config.toml
norm = "layernorm"
tie_embeddings = true
parallel_block = false
lr_mult_o = 1.05
warmup_steps = 200
seq_len = 256
dataset = "wikipedia_en"
Each number is 500 + 40 x the weight over the matrix's rms, rounded and kept within 0 to 999. Layers, rows and columns count from 0. Numbers have three digits each.

# down: layer 6 MLP down (transposed), 896x224, rms 0.063, rows 365-477, columns 112-167
# up: layer 6 MLP up, 896x224, rms 0.124, rows 366-477, columns 112-167
down365:486481476503484498525476565473549482506518516481533471473587479496529497429537455434547593524508476455522515533483510587566502497492475475541581517486531504476498464560
up366:491519529491583459446453477432499495536521502476497519564470552492420542508495463510460441514446482457489523521521447411489446524434525461534510453514476556514554483510
down366:495503496475499537489539466532489511499465524454468556503508526470553476541465488586567538591512494462443525477466513486473527515555503420520505563487442459500498481441
up367:510512617561432479491497510561476484443563532521520420465504528418475461547512466466517470510476483501555498471491433426536550531494539507509470549505438459452477515536
down367:483484522564369513498509460504535519551482515534529533465519536499502528449486552515531469438459475592524543528495510549488547439472513551480455531514464566526482467524
up368:429491488461495588506453438554502484524460529551526546561486518479524459455572538498538512485565483542546478481482447466500538434541547535494445527548485550556446533536
down368:544482457528523501583527511436492507535509418444485469504592556528441481474503476485490491514515485548448525482456504544465479483521452511516566528449511474486486526511
up369:524450518468591427497467506434522409517511426512542531509507555484468466492544524485391546468485546448489465398504546487529524474478487514467437508542480431562513532497
down369:495470522526507559449491483555497463540506510492516484486549496459473506547473449483477508505514470557476542470453482463495479490458520485534463462544487503513481481524
up370:547497580425513446469503544478509484492402506537486509543411498571409466449523496522481479494509461473492516452554560487521482541540384492552508486555455509499406499479
down370:517547502540499508446447514534498566422513501552525528503527452473482466519551478547539523491500527558506420497469479431519511468576555530577494492499452465413476532547
up371:469489592546535552394549507526569514557487459548515518547582477537518525442532510500528605513460496456483492446446573471462486497477531448511516505484587542445524473480
down371:403551464406522495522509515463542536531557646460521464486502489488539460459425561513568514494488490452504520531527467554600475518550542486458469442526484598492551603489
up372:470538511523499494557635433441529491459432548473539554490452474496457479545442446535548515557533454497469470524477569440542499523469489452520478509474484503549516528547
down372:528503580506559463468471533508511534467545495448526543475513512419495465513558482468458496543468444546494507494452535508492479485521476547496387547483483535445462539535
up373:549572526572520502455454401364501451606558602520537516545516478452545508543546518492472485526516557518511484530520497523501579525490491430433537409476485432611429489472
down373:506573520547513493407567481543526514544518463523471487568480497499525523446518423553516459527501454603476447477492526496488496540550482461546554462437507496562587443406
up374:448537493466509529500482442421526523546498507479492524531553516568520510511522505442464512495484475504520482453450524461479453498457508453491507536459477538483484533468
down374:501516477517533484488515531527521473456475546478524533483497475522497510519495471576503501538508498425476466549477505478506494518483499456500501507579490510512515547486
up375:529502498437463506454499476511393501465488517508565512516447445497483419467533486585388451473488508489505527526465506483482490557483558526495475512445566489535496483504
down375:608566483444492475510567470523481620453479497489536457514458571467496486544500581508442462486525460470457507497450511531484474514521567475518476496562444439576526455494
up376:466429495433481556497566554458515503512553515490514488480515530439506468504531528545497536500489534533516507481462453551541415545403452504529443473531594481510506512448
down376:540477542515472522565511460500495519518539506479506486497458511539395536507493559520420482577473518461505463534511475447503414398504487481455534541495494541450473513454
up377:462505483501458483556533550416552528504440474531486501528486540587462563512502449490537524500514458504430508500488532591444509542571550517461538523486537481506486532464
down377:482511549497534404562478507487434464496499497498508506483529503497518496551514453474542570487511545455528489586468484438513538449546515445541473515546413439509503526439
up378:543457519496540551527589495510452527515503488534464481514506488490536481496585527450456520526464522501424525453468531530449480495520567540481496476433498559544511489491
down378:497493486474583487505529460521439496462440520552504447416581416536474557558464515492527459490478518471498474442501512475529490492517500503475473546545548558588573546539
up379:460484480464522522497491535453553462513526552427457557440467504546468478509413486518448529522403482585588552493510458508543514489497529459549423521472496503586504479484
down379:461536493463554580524470487463495472484606488489516461512507481590494580520513462506538505463502631538469530488551534507535545500486477502489572462548474399481499589444
up380:515567473448590446550537560493484539480521598484497532396473493505497484420469479488490453449443446517489581458502535500529452542497507512466464421481402503418444499570
down380:472474533523520499490426494509518530565518527514460469436514453530463477480505521469432486464449490492533408590501475468460486501505551493476507427478518587564537543560
up381:463570513481494413563487531525412447447584522486443514534525432458453518477487504576551463510408530468504500539585590553485467575535545442496505425494514495510538475463
down381:463489509517437504393504483450551506442567537475519461550540463447525501455457487463520585490506482534480536539462467445530502444512429444447507494463468506528571525549
up382:547508439452519513560499535508494518476488500484566511480519452516524513498469542542581504539573490438495520498517568450471569456524493531516539441507440525510556492511
down382:513510545453559390449508509481481525564499427530478466458515487499486514519477550503536492582457464512524564479484476438460457488570553485482532492545450516474485454544
up383:458419499494471489470536459459536466492548479527486492464534517574436500464508528506484463508456472476554477465506509589489475542443447551564558530500576584474486516516
down383:532526598523537520468476574537523517500522562487506501524523493531507456439536496511495501525504461468527484470569487541522479499536530447438492452497440508468459519444
up384:446555500498481546490533566513555473500468484512517488492519530453489490534462528509432487474516494557492526497475455596521488526536593482473404467548536516546465439554
down384:545539509537478476511579504499531517568467433496503524554481577533502506503575440463500472534504497462464468424522533479512520511466458508493522527523558513499533504532
up385:527488481436484486474438506586510545532509513555464474424563491484496536518538514543473475523456478494505497474515495554515517496522460563584519484529473595507498505462
down385:488477531505544435468552510461509560553506502510544579521523451475542430463511533557486527567485515499536421473560422495521386525573520513553603534401424553489457511561
up386:467486541498444454497420561505472516518435447484517521389546471563471531500501549588491438490502440393463542550456478538419539467523523474543542521578534506431490541495
down386:525453440533477441505509491424567444542538522501424434547537446418589499520501539565520481544489515542440459512472527497427472490520494546519574476486442520514545420481
up387:493492588467543473485466453486607470510500530514560526475495483496489496536552546493512481520508488539520415462511463530549548507511435530566508482462523487537419452441
down387:527531496437438534549486438452490505460464518485523581438519500447457460450472472589547496458488515464494522521452499440485494490513490561487499572463466467524448423421
up388:506528435510548449491511473443519552499538454557518506432507449525557466642501511488462506465482415467443456540549502463565527553516508441509466523546503528532437500542
down388:482493494452528468498502544505576539574539530504516536518501554483444510528525480490533465486557523502535561542595500505501495479502511577495615505546492489522459453456
up389:478487467415497496446516470521531505449557524494490513545484496474526457514550532524505532507487511542514474467413550503543471444434486497486545463559515483519546455540
down389:445533540464502519476528493506551478528471497506412495483496494487459483525490537446545434435468527578549485537489505436481442545577501456413534519570478493471509505454
up390:512584485509515471651535507479480513507500552533528538490404537560492476504475512449465433400497545502463527549496463480503477513519534566514490439551518564526511520497
down390:546451473444506500476459478531403462482515435480539419537509492490540498566464508536452518511569466515509535525475510514476529557487540477467487525482513463461513459439
up391:500534484516551534395464496460519470475540517476484512536524531576544505442493479469467507495480514482542482500517520443507514493467501516554459483481516523496518519456
down391:574490429483482504479525562524611517423510538484488474541437490526487528494499524493521429529563456493430507511441549483475443470542417535491466522543507471507516550481
up392:508485419534464485497591536464517522513517447465517526521500486508484484534532475460498515455488515502458481506517529579488468527482447445485452524532491572474467477480
down392:518458485481474431506468544473455520510511471523508499439484501425493469527550465521525540488534528486463508485504435521490488509525482490507521516521526420443481468522
up393:494449502501530555415421559425494522446592536528516502515599515558513492541567399493477472532496507460490487538511549527554508439459413483486543530484565513489529544527
down393:576484446480484514534518536543500477476527443598483595429445457519508491515567553520536460486425458492512502561478496468489489518457537517408562607542417459519467527483
up394:502429441564499558493509541513499569498496515461506487466531514453508511474480563480555490529495467544493514482507542428503506485532498511490480471535503519507507550459
down394:493454527500446526480536489554490439512584459523503505478508526457460438597536548462513438497470462524487502469512466565487456432566507526481471542516521542566514450501
up395:523549587477517496545526490486539568468515550511539468498561420404469543506550453524494450520470475516450504417504491492479531508467518491536471468496554450524464499564
down395:533434448499499497517472483497494604458505508493492483514455542477476476426531544566528459467541477437509480507459455436527464487519443515437511556491470497527480477437
up396:435526508511493493491433545545476473445449512450507564504585461490455472483476504504503485481501449482503512455463551492516437438555461445502469502554452482505557506495
down396:541539481505442406510534419512530467518557492577539473550524516466495488438534494487475453513548509542401444483532465522502444604496425506511544488429523534468504407459
up397:541544443506474559507548594420523539494508463547475554472523499484530484442481531589486454423507487523470550564515492492467532465496510489524468469543498555503533529458
down397:465571482505587479527523475497452554483451583473451518468527482496490485479564582462468508512509463497516505560482489536495521467472471550515500510480451568539511477521
up398:577498556502542510523466558448467511444563547468542442516517555459481549529462532520531481492481456497539515524468527473512562481501541469551493496451483516462498526508
down398:534472509560458451564524435499525446521481521552509499512511485562525602393565531559517439476515505597537468508431505500488527445507551515507497560480494546519534551501
up399:459480538468501388570394476468474508519492490474529505476522528484496518477524452447490506509482512573502552484559529466471532397484510513543486483536429437581482531483
down399:487552477466498557531502536466516464504508484496490461545428482481397479498548441490485525459498432445508512539458459418517506480512537541427574522540497481438487509479
up400:496472547539467501465476549504479527488537509533447459505559498479520591481412468450507485498549547441469526579565472518467476498495470478453507461525520461484452472485
down400:465437499545532491568517459551531474574484418422478509484489462450533437579446484509532473489494537516504507453474526478520528510523543584498478464511491470445518441513
up401:450565553443513537535491521458501494442456530558468493526549573459435537513522507454506529479555465461448443492543502489499425493451448458502497538496442520518503565490
down401:563504484488581437514509453558440486490538425527454507474433451545512495445495465503515474466493486514418498488478513547561485485519484485425483494485516479508536501492
up402:480557481515544471546515460555517521505530503534520474517492421478473482495530570436524492407494494478549533526454463472479456510445492497465550541518491586495536468482
down402:480539474516456507457536478478540491495548461488509475507472481508463501458439529476440507528506504514522432483529441442512498536517427506492573494548562470506501517486
up403:453479487567525561491487494550501511506521522558523559533467543514421533450547532447460463483454471452601504482469519512476496474491525553502487477552465507521505576506
down403:441486446454482447558559526543395451491545506488406489492486547499490423577469530528486486523544500531548548530501543519451493519473486536466444480481487477469543443550
up404:495552475446490537460480486520547509502616463562467423430540523397471419493559483453411519502432538513486514440493514495476513531548478442432416459483565472440477481468
down404:425501556516504564603501514505427485475593438505551499460474467506400408518576516483378619525531506504482531481503491395553466460437519570407487524485475547496496436562
up405:518474494498510535565505516506523476596553476389594523532493428565467398450465500487525481517564530368440512432530513439526528402503510498422474517430530457479471539473
down405:533534493500475464530603482469465419458540559514595473497485538480493503440497522426480453525496523583418449484579442508533412528483544525478479466469521516514483523415
up406:506483491560483453442550454511507499501533433541484425504514508491519457469545572476491562545474431500506493434543520511542469510560493463597516513431499466466538494454
down406:575524464528464505533478480479510470464517546479428515497434512580480512512559513475451518497411499496476563536481511509484463425477386511472580490480533458546453490490
up407:505474548533560525483536567458477504490501505467535487483502554537537451532556438463483499524491507529402497568584554490504499466502511460455457469405560459533396548472
down407:459560451525457403495534516502517433512422447487538458477501458522571554483455483497645504537487466476531509481498515459484511470516466524536528515529511440442411441517
up408:550498513525486495523503516431524460550415474516522498526506433492503490552480539551501545473421531550577498518498490548444502514480544487468531507451544559439428484447
down408:486489510544507493575593456517575515504437507508458508455538467439498490536487498426438431516587531480432538574469508445514537451538517615512551458549452463560489505594
up409:490491503467461565498531490455454579493547477437548429498541477566471526528456494450481593478449582519454503506485500486517452537471538522532496499514465516475506511541
down409:497454494563541470458476493553477451488435455510443470458467507486542517495528499517542471505590469496491484474512510486537493432540469503489537484507499451554565506475
up410:512479500506527479472463534522475520447466469532463568389491555529488497617505516523495469531561515488529564518538522496488469512547447437587482512500462556460499539484
down410:522583491457538576476542515412494503499493521478474512456465494578463465486438476464516397468448507555488524442516491521435550544405411501505377500433458442491470600496
up411:562556550496485530524567549480456499474563587556394551459524543517526537510475462457496446484532491520468560570514524503506487527425452457458461557447522570500530574505
down411:459448476512450468515488470479485555459513404437534509545452533464450489500501573501588531489514607481496505500443464581526521510571536486522533548507509428495503448551
up412:381598561500542498566507474415508498426568573479450460461425416481487544443436556539494491521473482533544497464510492521511435429536584566492466491501447500496527452582
down412:578506520535554492444493488483528425523468441464511480487513541512414510490508585514495498450489469393552507526501444504420503476540493480512532526577501485535542483464
up413:502535450536533533503545555550492472489589524486488492520517558540488412468607508467582533516488530520480464524512481545512501507549502435503494597487484512542494485436
down413:494517541504478471446514456444471486480547513512558470536577528491467548479442464528522453549496502516468480449456529471463445524531512475461420496453541462542458579540
up414:516566488543552510532494532516473565547513524539411508484455489507489493437462438510536530510512535516461440481456503427477525445479486501530523488514544501523439485557
down414:488475489488500540478517531547483469511477597460538443568480504430484564448525544529477533466533489507553465443533438512544478504542577505480525495444528426451536491575
up415:516485555547492562456497470429554514536492527551499562485504476502569480489493470529510592494471526558473476506496468485472474506409495492486535476472507525495507460546
down415:565438487454472544519515470467478514445458499479475482484393565532501499509483520499507565513513488481526493500493541527520513473485549496555466495521488513536518482499
up416:468535560531491486519470452475545489494527556498489468486496586500569457514547540546534522555502466484551499501528528489494469562525432523454508411513534528500507525540
down416:514436490443498450528529426534546424473476474529548541474485464540510469441556479449499522478550492503578472462509528474569527443504452485499487511484517563509431448525
up417:463422461515490519472535509436446489514469499483525500515499531470483490528572595534472535513441500508517596417534515519502533447514487502564481481569542525463477540463
down417:563526572503512430545475494496554527534421434535402418537561520477511496485517501439533455477497481570515523565504504464505449532458408503505478478472466512501450468522
up418:456533543495479520509482471410500514475517490520466537520510492609530566508477537470456438495474476490518489515544439535505542490445506428434463554488447559518529506450
down418:551494493509496481423433531499487433504518479496476564473435503514462553495487494522529544462470542509525526529481428408466448502519490470510498459508576565453528555459
up419:580467520501494487528455507517567517501537572549499510470480543540463555481445523544506502508471446469553460464465429580514511431544520454487464467517452482446516519431
down419:444499452482432564486526463515434503496512518514467489490456600483531469498479459486556507488458553506452438470573482530499517519570533544502458497526560553495527544538
up420:521549478423554558464515501490512537473561524485540463567485503494471497495508481460423522469452526419447490479409498553404536458462531476487464524491485492498462515477
down420:495524498475479460499528534529545544524491426484495567559539427532448477495546477535509576506453466519521549457493536463420504499433457567534535564489511511497485525520
up421:529505478437560483527489499474456461529477458565525487402505465423467440510521529513516495469535455535544486526520506488484503507456433538500498515501514514530539539475
down421:474439558466472472460489476519553519509487452476461554535543440504479479537538449471519571378475544459452449451487479457505439464553545503498487515495516589610513380502
up422:487460520439547441590569542530566541492469501545448453469594542496497612523395531576375464429433482483461562474514531597460521457440499490504556467500536472493580475531
down422:523516473512450423500465493478526465517464483504562505532498440514554491484533521460505489477574585569476498529497473462515527502538517414502502529471490540449493519430
up423:468554491554492446525459477524510516430512434543464510556489493477455485524500468451477560524489510422503522527467526508487565498441508486500516513585536414520546546493
down423:489540471564384447527520478506527587470513566424534477464534474517572491480490510520469585503453480525499455530473487458518495538577498516511496477463465498536476488462
up424:450487513499539552488471484483526524447523470475478536442489514592517452465514518452531549579549487586541588560581486491453514503478493576537520492532470536515470450460
down424:554488425523530571450504516506474532523473523506499405515482489484538511438524471520531490487513523499473424524489505463578461488484499438491460509525512510532490508534
up425:471517536502515462573518513532496590494470528516483442573483584525431532493467490583458511447491502462488551475477519542594517526541558524467580489485476578458448488530
down425:525512507518497437552458502513445536563497492482555448512539539567444473505534485499539415494464515388450468549532473489514507424523486470502445496533529461513490462477
up426:425495510493558500510507418515514505515462497529500468499449541562494484503530478419615529416454450508502497534508517497515478569558494432513568429472523453491408545477
down426:434473441489534423515591417428486429511533433481491469522428491483535560556487542483420580534569350392525482470494560512473419477501453465537473471473394508515434461465
up427:542469456477530525508506537542563553503481562568472461520492498504495479525497459456502474510508540452450511526430520508519525452486495483500493454538509450565526487462
down427:555543467525481539534498523530568530498445549447439552496461479473494467468485515518470536522551499518542462514495516529475507521537532531523516498513525473465505499526
up428:489487449494540455544496375539554495424464492502590532526646532501513512491437538507484563487450497518458458483429523454437478491464587486460505495530472445437531478444
down428:510519550482531534504503495486555471488470448538415456538520547483506493516535454504382534487481528554424499404550485531599432551489509465458505487542469508546483546527
up429:436520486599543482476472517520516469489478439483576546500490457516459529534531558517438484488403502533510529436510596491485487412507459541456466463449468509483606513480
down429:528486543476523525479478455443518546494542525517531451538458486444480492489497493392478526543526511474556465564518512488515480450467527499543556502486506462529486509483
up430:445471542507518518534556572534448445583493521515441494546457497533478597560463489462502408463545530484516547519516467566503477485488558574479500522560509526506480512444
down430:502554470524481546485493553480551497448543513481467508483487512497487486450431482561548570412498541516465467427610500514466533541548535548480479522508493502550507523492
up431:523509437502506477541500472526474449489514505482425481477497536427544539470460465524505500510472490498479539457475491501479556525504522519517516447463524462537535506513
down431:535512523524496502515478496477493463528597496517508539541475521573480495546436560472506544482541462516513469509504483478517505478437455544523435474548468517483485530432
up432:474518450499470514556539496519484561529472481479499486515514520463501511449433420458557533497497471469522488466460510438467467525532536510516492488484560495475509424554
down432:542516469483502561561487512538512521564474499431470571531518536474440410491460583470443498533573500485449491480543454511494455461441487490451556496498481443465502565523
up433:518553500486582528455513542486516449532524510519491416503528427458449518512440542611473471460491525483554491507439361532481446509481473516471455492480498560467491516567
down433:537530537543474525485571499495539505508500438484493484528525434497514562537563484519532507511514483440458441473529557499525543506456546505568402547530582531509443439526
up434:509482484546565483469392525492455550447485516589494511466475438466525488517485512534536513453566591437467472503536520572565417436437571484517537522449480502509483531553
down434:454501518513537509530472394515482421504415555456531529472497520507500437478541551505465486517497425561645526486521465443504519510459393497589503490545536533541449506482
up435:476506543566555483523451461456513500499480540465552536509531533542562468529421476504532595508488496486485462544425524491498498521442542466493539466512473539467501435520
down435:450480548518455439489466493469441500480530561510498538514591532455472455464517533485602523466496444448563504445504476508549493511439530529506541501588475490465535513491
up436:489483420503461457538494476491450470497434584547495481540428527442522470540578499466491477546439536575508510543496465522548443475530446442498456555507525519456579493481
down436:533541551547526515441571491489522551503478430499482468513496497442527514508495457492466538435521488499466491481525510505551549518540529508491529442508469456481578439542
up437:485509489449508469486536492493544477450480479488498490465469445520488522468495544459425526476517528459517485558460572515489543542590488499551550546469486594405555532538
down437:481479530505469505512415503515489543505467489496529520555455491562561480558578521456480449439439605532517473603488548481561515536451490627452493524499488522456509427484
up438:469471536555538515556449468467429544548413523469517480518589462516550529489524475497519479494510492589513549446534559523554484416427476565549424468541533520482484496534
down438:488524479485464473478532533515429456471517458539467521517480529567483498492518559480509515527429503503529466541501481484473469569432494445493556515501432450489485503466
up439:524599524499512482570467496526493568462477521471474535534563513534473478476490500522496443515542511547518523486510505552410444453467405571485455433482531552483485470521
down439:552500540498457488442528479474543464525467466509531468518426517521531493543501514505460555506518464522527507569482446482494483516522515546468520410491502540510467511487
up440:578495463513558495464486527515506448436540517448477501496531471525578520499440505494530451462543517513541448442423432521479470533542434474517502503547421553508524458459
down440:469556542466444372474511460500451483428534518520570515399526572476510499555500534451497481484470443554507563619596501459541456539554479425458442557500495559474551453565
up441:516513574418517532443470422477458479487472524508516483455465549485432467498523459405491493477467492546501469521468471541536500542485457387519486517551555508485505464556
down441:443489521538488506521475467478509456540457470474520503577494581525528423497464544505502484445486513573542454489492503435505476479433514524594487550474521501464568511477
up442:499568517545523479530474491565492532505487415500567496523482473500442526536481443525466464496562447574519477562552524399553502497464545458431461547515519507466490525598
down442:521492472536545488422380487511507493461533512540500544514482556535446515523520516543498559494486502484484543510455487509466572518534516411479605459445470534533509565486
up443:532471581489422487513513451475463436590505440484447541469526474486473521515506476483488425393458560479604431498528530469481478470497457449518474498462514533498454541518
down443:511507421500592483525518565555532382490520507498480577560502549578430440467465493529504466424511498456464477498588543507505547472526499556535462413456505460538538539522
up444:456422433546478473516399490535496514504486525596498493440422502516528472558414581509458488524450577454574464545466554585490420500478481392528591490503436505517451567399
down444:488546542443508565490457517537504545477574521514480472482501469485530468453555550513550525559574514511479540489472457533575450454499500557498485475443452470536487486547
up445:531501577413578562494447553442460450524529476442411498545541506491457563460509553590533510473467517417524501431496571528537503437457510529489483524437544534490485482513
down445:463583476520521566511558409576503423454416487503433512551553440445518531442442452513517493483617485496489498431481605418576471509533482520506489509523568541666489359536
up446:478489498417505485435499476475466462457494491530495567453537481556468512485528565506557531494503464492558556528513490443576505525425457440547477480502477482442458504542
down446:570487552403473478577556535534524553491418584437479470476493536548448514488558499432495423458544515538622489472556430504500520577497546528508500460452528498480467551473
up447:497434599550493468494413508476468527510505472538461505545481487483542503520517439478485549463548556460489500475602524482458482493470485474417475458509508443419520530524
down447:491488504427531507510546525465508458529577510444459436445497546475505473496495517466467408417515497517576499506522530566526560513536520498506535485512432542530490501516
up448:521496480567555526544491504498520494520512487521482531506592499471543492543558538517522488522457515489466493471514495569448499532421471481549502455416463481545467492454
down448:503522475532536458488464561504545518491520480516559525515468416546467501483468455479527554504464544516517582489528496583460559487498516483496529438460514412495482512486
up449:505528534490501443512527492497474481441503471531498450431523550514542530482480439480457516497468511445427518509511509560481494552429478515553443503518407449503506555455
down449:566528515447507492478584630498511540521555482426550499461469423570431498499515532557482545501525549525482530473536482427518500563490485524476489493495461522495477447551
up450:516526477485496458519478498578510433472541490477584511450485477513521472475542465504523481485502434490489497547559447557482506519515544488470488558492539510496424489487
down450:448489448503507575483436517433480567470504492488466501473518541460500500506511444524544498497505535559441589484476538520476470500413518511429553448483508518516539510554
up451:543529518508512541532433514436529457479503541520474495448539499474519514487490468477442430553439500526430527541494591460541538412585485503556508475499441494570502500522
down451:499543446479406519497492492514505522493463518495487454466409521507490495519542550529464461543436444446483580474507542496488525513463558539519490489500501540534553473496
up452:438522506494431593510492418535512441433536572416546437485489480520505472509483532522475489392504523510526431537585557485468508504505472528609474532535520493580520565482
down452:522617514473483431475483521477513481528512449474519460505558454548507538622505420552453509497592483457464558512471533439513522443560532528474504534451498487546588519565
up453:465563476485535520577495494514479489501495599543411476475569455522531553443476529470459554590512549565493497455503437562495497448481485526498491522531419514494497511474
down453:543529499480498406441476445431485451455552413488516525523435546523537531551459458464503452525475466460501458550539535446646474500473504538474476480545529515429482442553
up454:439468434470478555451450469554454490562581475548539498443540504467515420487550452444496521489452560404482481494504523480503462476433550489491525486502457490541452534527
down454:491506555453470522463478498471541467491525537521464507468418522408476498539420545558435498466501493516487563432539452482552507602484453537551507444578411548521467448539
up455:508556526507451495502459499529439479428559531513589451446473464471543450471498421505474479462468468466469525454486460457401522511505468493496457577531545555556562532489
down455:563498498547423587405584548465564486542547495544472475480478521552606520593502526539542553453390442512489475479462544468476574452518479508457535464464553469516421489483
up456:490425501525538429486421543477492458523462548472488522520431481443524577467471485498559546482461533520573473525575517543482458501525428507485474493489577455567463517453
down456:412517562429467468513503426509503529518493558529501557527543501554529476499512510524511535559521540478547459484520511453501379486448512515477493516498508513497568448394
up457:491596492478473475556412506561494561448505436478520472468476455438512483563504536477460515488484441491496530451505444479494499494507492432488459469530500452537481457493
down457:468487504491562482485493542439482509547431574471488563534493511588477547469527546545535451534494500556566473480592470512444493463492558497573516502497528536496567489518
up458:514517484494523467492451450493438460549482536435531449449536505526521532462510571492482522542522545494399469487513464484522422541487487445497566501477494538505462504451
down458:494492486508532518527520532522486466426522478490541528385541442467493527443445513472495521487537528578520473485533522506455613498400481539427589490521535540528566545524
up459:477504547518528485498522532418500482531435466538465495452517464528534520431528497526477426540461541506487508513547480465472491521471447480483499496479426459420461494503
down459:544586513537475460437470490533567463451472497443565562484555519576485502419507492511503484392462510541507504440525515566565475494487485490441592469472475470572506541465
up460:514516552429517436546477536543494486480427440486571490568472481501521492561483537564470539583511485536547493472453523479458466526419585428488488441483564448499493511520
down460:545503518551425457526502589445517462493561444504513473517495559518539412491513473498442495476596492534525534505492434478448469488497528491533495496566442477516561504525
up461:466471508541484442499502505441522555550512569513532485442543491501444500499489514522481437563489506495540441482505504454474507489538543524506533476540492482450556563551
down461:475429526564493512489467517539532519487509502477507477518520496538501398456479507530495477514478450531487537515579440518434449579563524467483498479484473493496494576480
up462:480483434526504480505582509479553463476587491532545554517492515457530533474470516482494518571474481493468430514447541499535434504566523540482495539495481475509576522500
down462:470549480501504517480482439471545494561466473452514519496532515491472495470507476458465520588524508461517381492491544519503498530469570600497500498524450540408486516522
up463:476535576535456562502490560452477401501473496497449522466483585480483489482441474470436493603481522599503443501421440442526486521428490537454477486496522455488434560460
down463:499517467546512530516465563472464580516548425521499491507449483585465576446469465534534439464469426426494480528505484488533426463537524508488529510551536551576473506586
up464:515510571518542540495521489491523524465514507473512488482516522520444496501525460552452517491493503461520519496485492414496474487502544508523515501485466500482511528581
down464:443484451446491484456490486462524499522494501464542498503479497469527511470521504495520493435467482502447478448530465553551480547477523419532553489519520549526515463467
up465:520500499570413533487471494492518570478488443547518533453470453468541499510497441531507538461462473450566554550470570489530471528456501522521535529491526548472514529536
down465:465488479510506468437481527441501494459584494505493576480551440551500441544531607448535471470474488566559426554461443408446490557517526459447483566560457506451531412538
up466:536479534505521519540455488490563509546511424423547500461491489507492486488495421447448448451477589442522469486519511495452580524475468534491510438413479537475499547542
down466:544475486472456498462470534589559468525583486515533407583450472445605502557549577486506491498495382523505521453490478513508422507516554568557540489471430492532534565422
up467:456539486535497488573526481572480522458483505452468505492511523458556489507475537514455455487472534503503516525541520506519566535525523463481563477485485514408498488483
down467:522516485514564488591508477494507549546453473482529558584491557475460535431504512518522550424522521495425443486553468433439488528445494487513550443575436456507517449515
up468:443500438488518507469481509547483547473527465478518505517574511515529490467506546525508510458510525499482500491522535509448460442514455451529480430530578508494500535460
down468:496480515475507493511495466437518488471505500484470552437483487499466580460545499487499560551503477489555575472425529529481555552482490575527506524543523526499492493582
up469:555515452565537540580472476513560531536487478548533511514479570534455498480585479441442525515515476530488506471442494489509506486412496447472555508514485509536422512517
down469:472437556485523520411429527471488510436484523486471482523468517513490524508496542521523482454469557480529540479583494579467436517457519506492524462515556500499528483487
up470:538573439439498519520408449464450490423533515546486560471485489493557525502451495539574475481472536451563486522506490477512469506405474546466502541503465494514526431533
down470:547510489430628549451518496501496546475488572488461499472536525523533500410511552525505570516536511458576490418537514479447467522478423496478436562528505487478480557470
up471:534508470576498455480517442504469507487538479497462480480479480505507557478526510517498540574491559487492543502557515470582555430470482513556512449514503520493466543504
down471:420483497505469530454548496606430473460509588495481551469417519562440451440434521502538482482490544466509521494528503534555555425450508450475576563500468465526597474507
up472:574546541519524509628504463558527520615546482477453499516469520476515547430498456437482461524528482557517456476502483479478506458543427493531527429427488454533462465509
down472:462442477481493541509541540594515507491522564457560526575346498529533417521503484475610533547502516424542428541520427408461522432550380590483529595394566472586558528557
up473:526490461587523473428463528480558492476494456544505558505463469508503462473525541480458518499584466456433474548548508555509435593517434481471432449488501513406527478492
down473:507496511506501486460545527455596510452465452439475482461580456524436476409491516465514477537576514507507503563537504452433522513492462502463541530473464527441616523517
up474:433546578526564539562525559480479450524429462563569492525502538507457534528527454515504531485481462472459490477504491434468471454430510535505549532497491501520472544459
down474:521509525505566506420435525508468483486511514472473543480501499445509541536495480510444523530455464558506513548513563555485450494478492466521517510483491435552523490478
up475:468435462531484491489449462504491505533539493505530449517489515475537540470485509513526532512471453488492525540444483430529485493482522486545462519491462441474558493465
down475:537527464489532484530553543471496519515429527481447525461553446541470474510461538493472467524551488507474416517548472558509515520477540553497545541532503547525530528502
up476:492468606518549505459491500438516549466450488464526488485497449530480533432474579403520516434588518503467485492522538478517507475557403491521535515610497504506528554478
down476:449472444434471486508532498487452558489561474543494491550550538474491434503465529500509532466530450514515506534441507550506467485522607453473459484403490463502540482505
up477:530469451541457535526464506495495581498524523542481559442607470439492506454491448601528563530493481494394500478486540497538459502557521475475465443429514451483505445535
down477:478537499398502532494467445511482476475524478535537427552491466466442491458539534588482543520462429529565515480545515484442487502511480493529545477530483472539537495564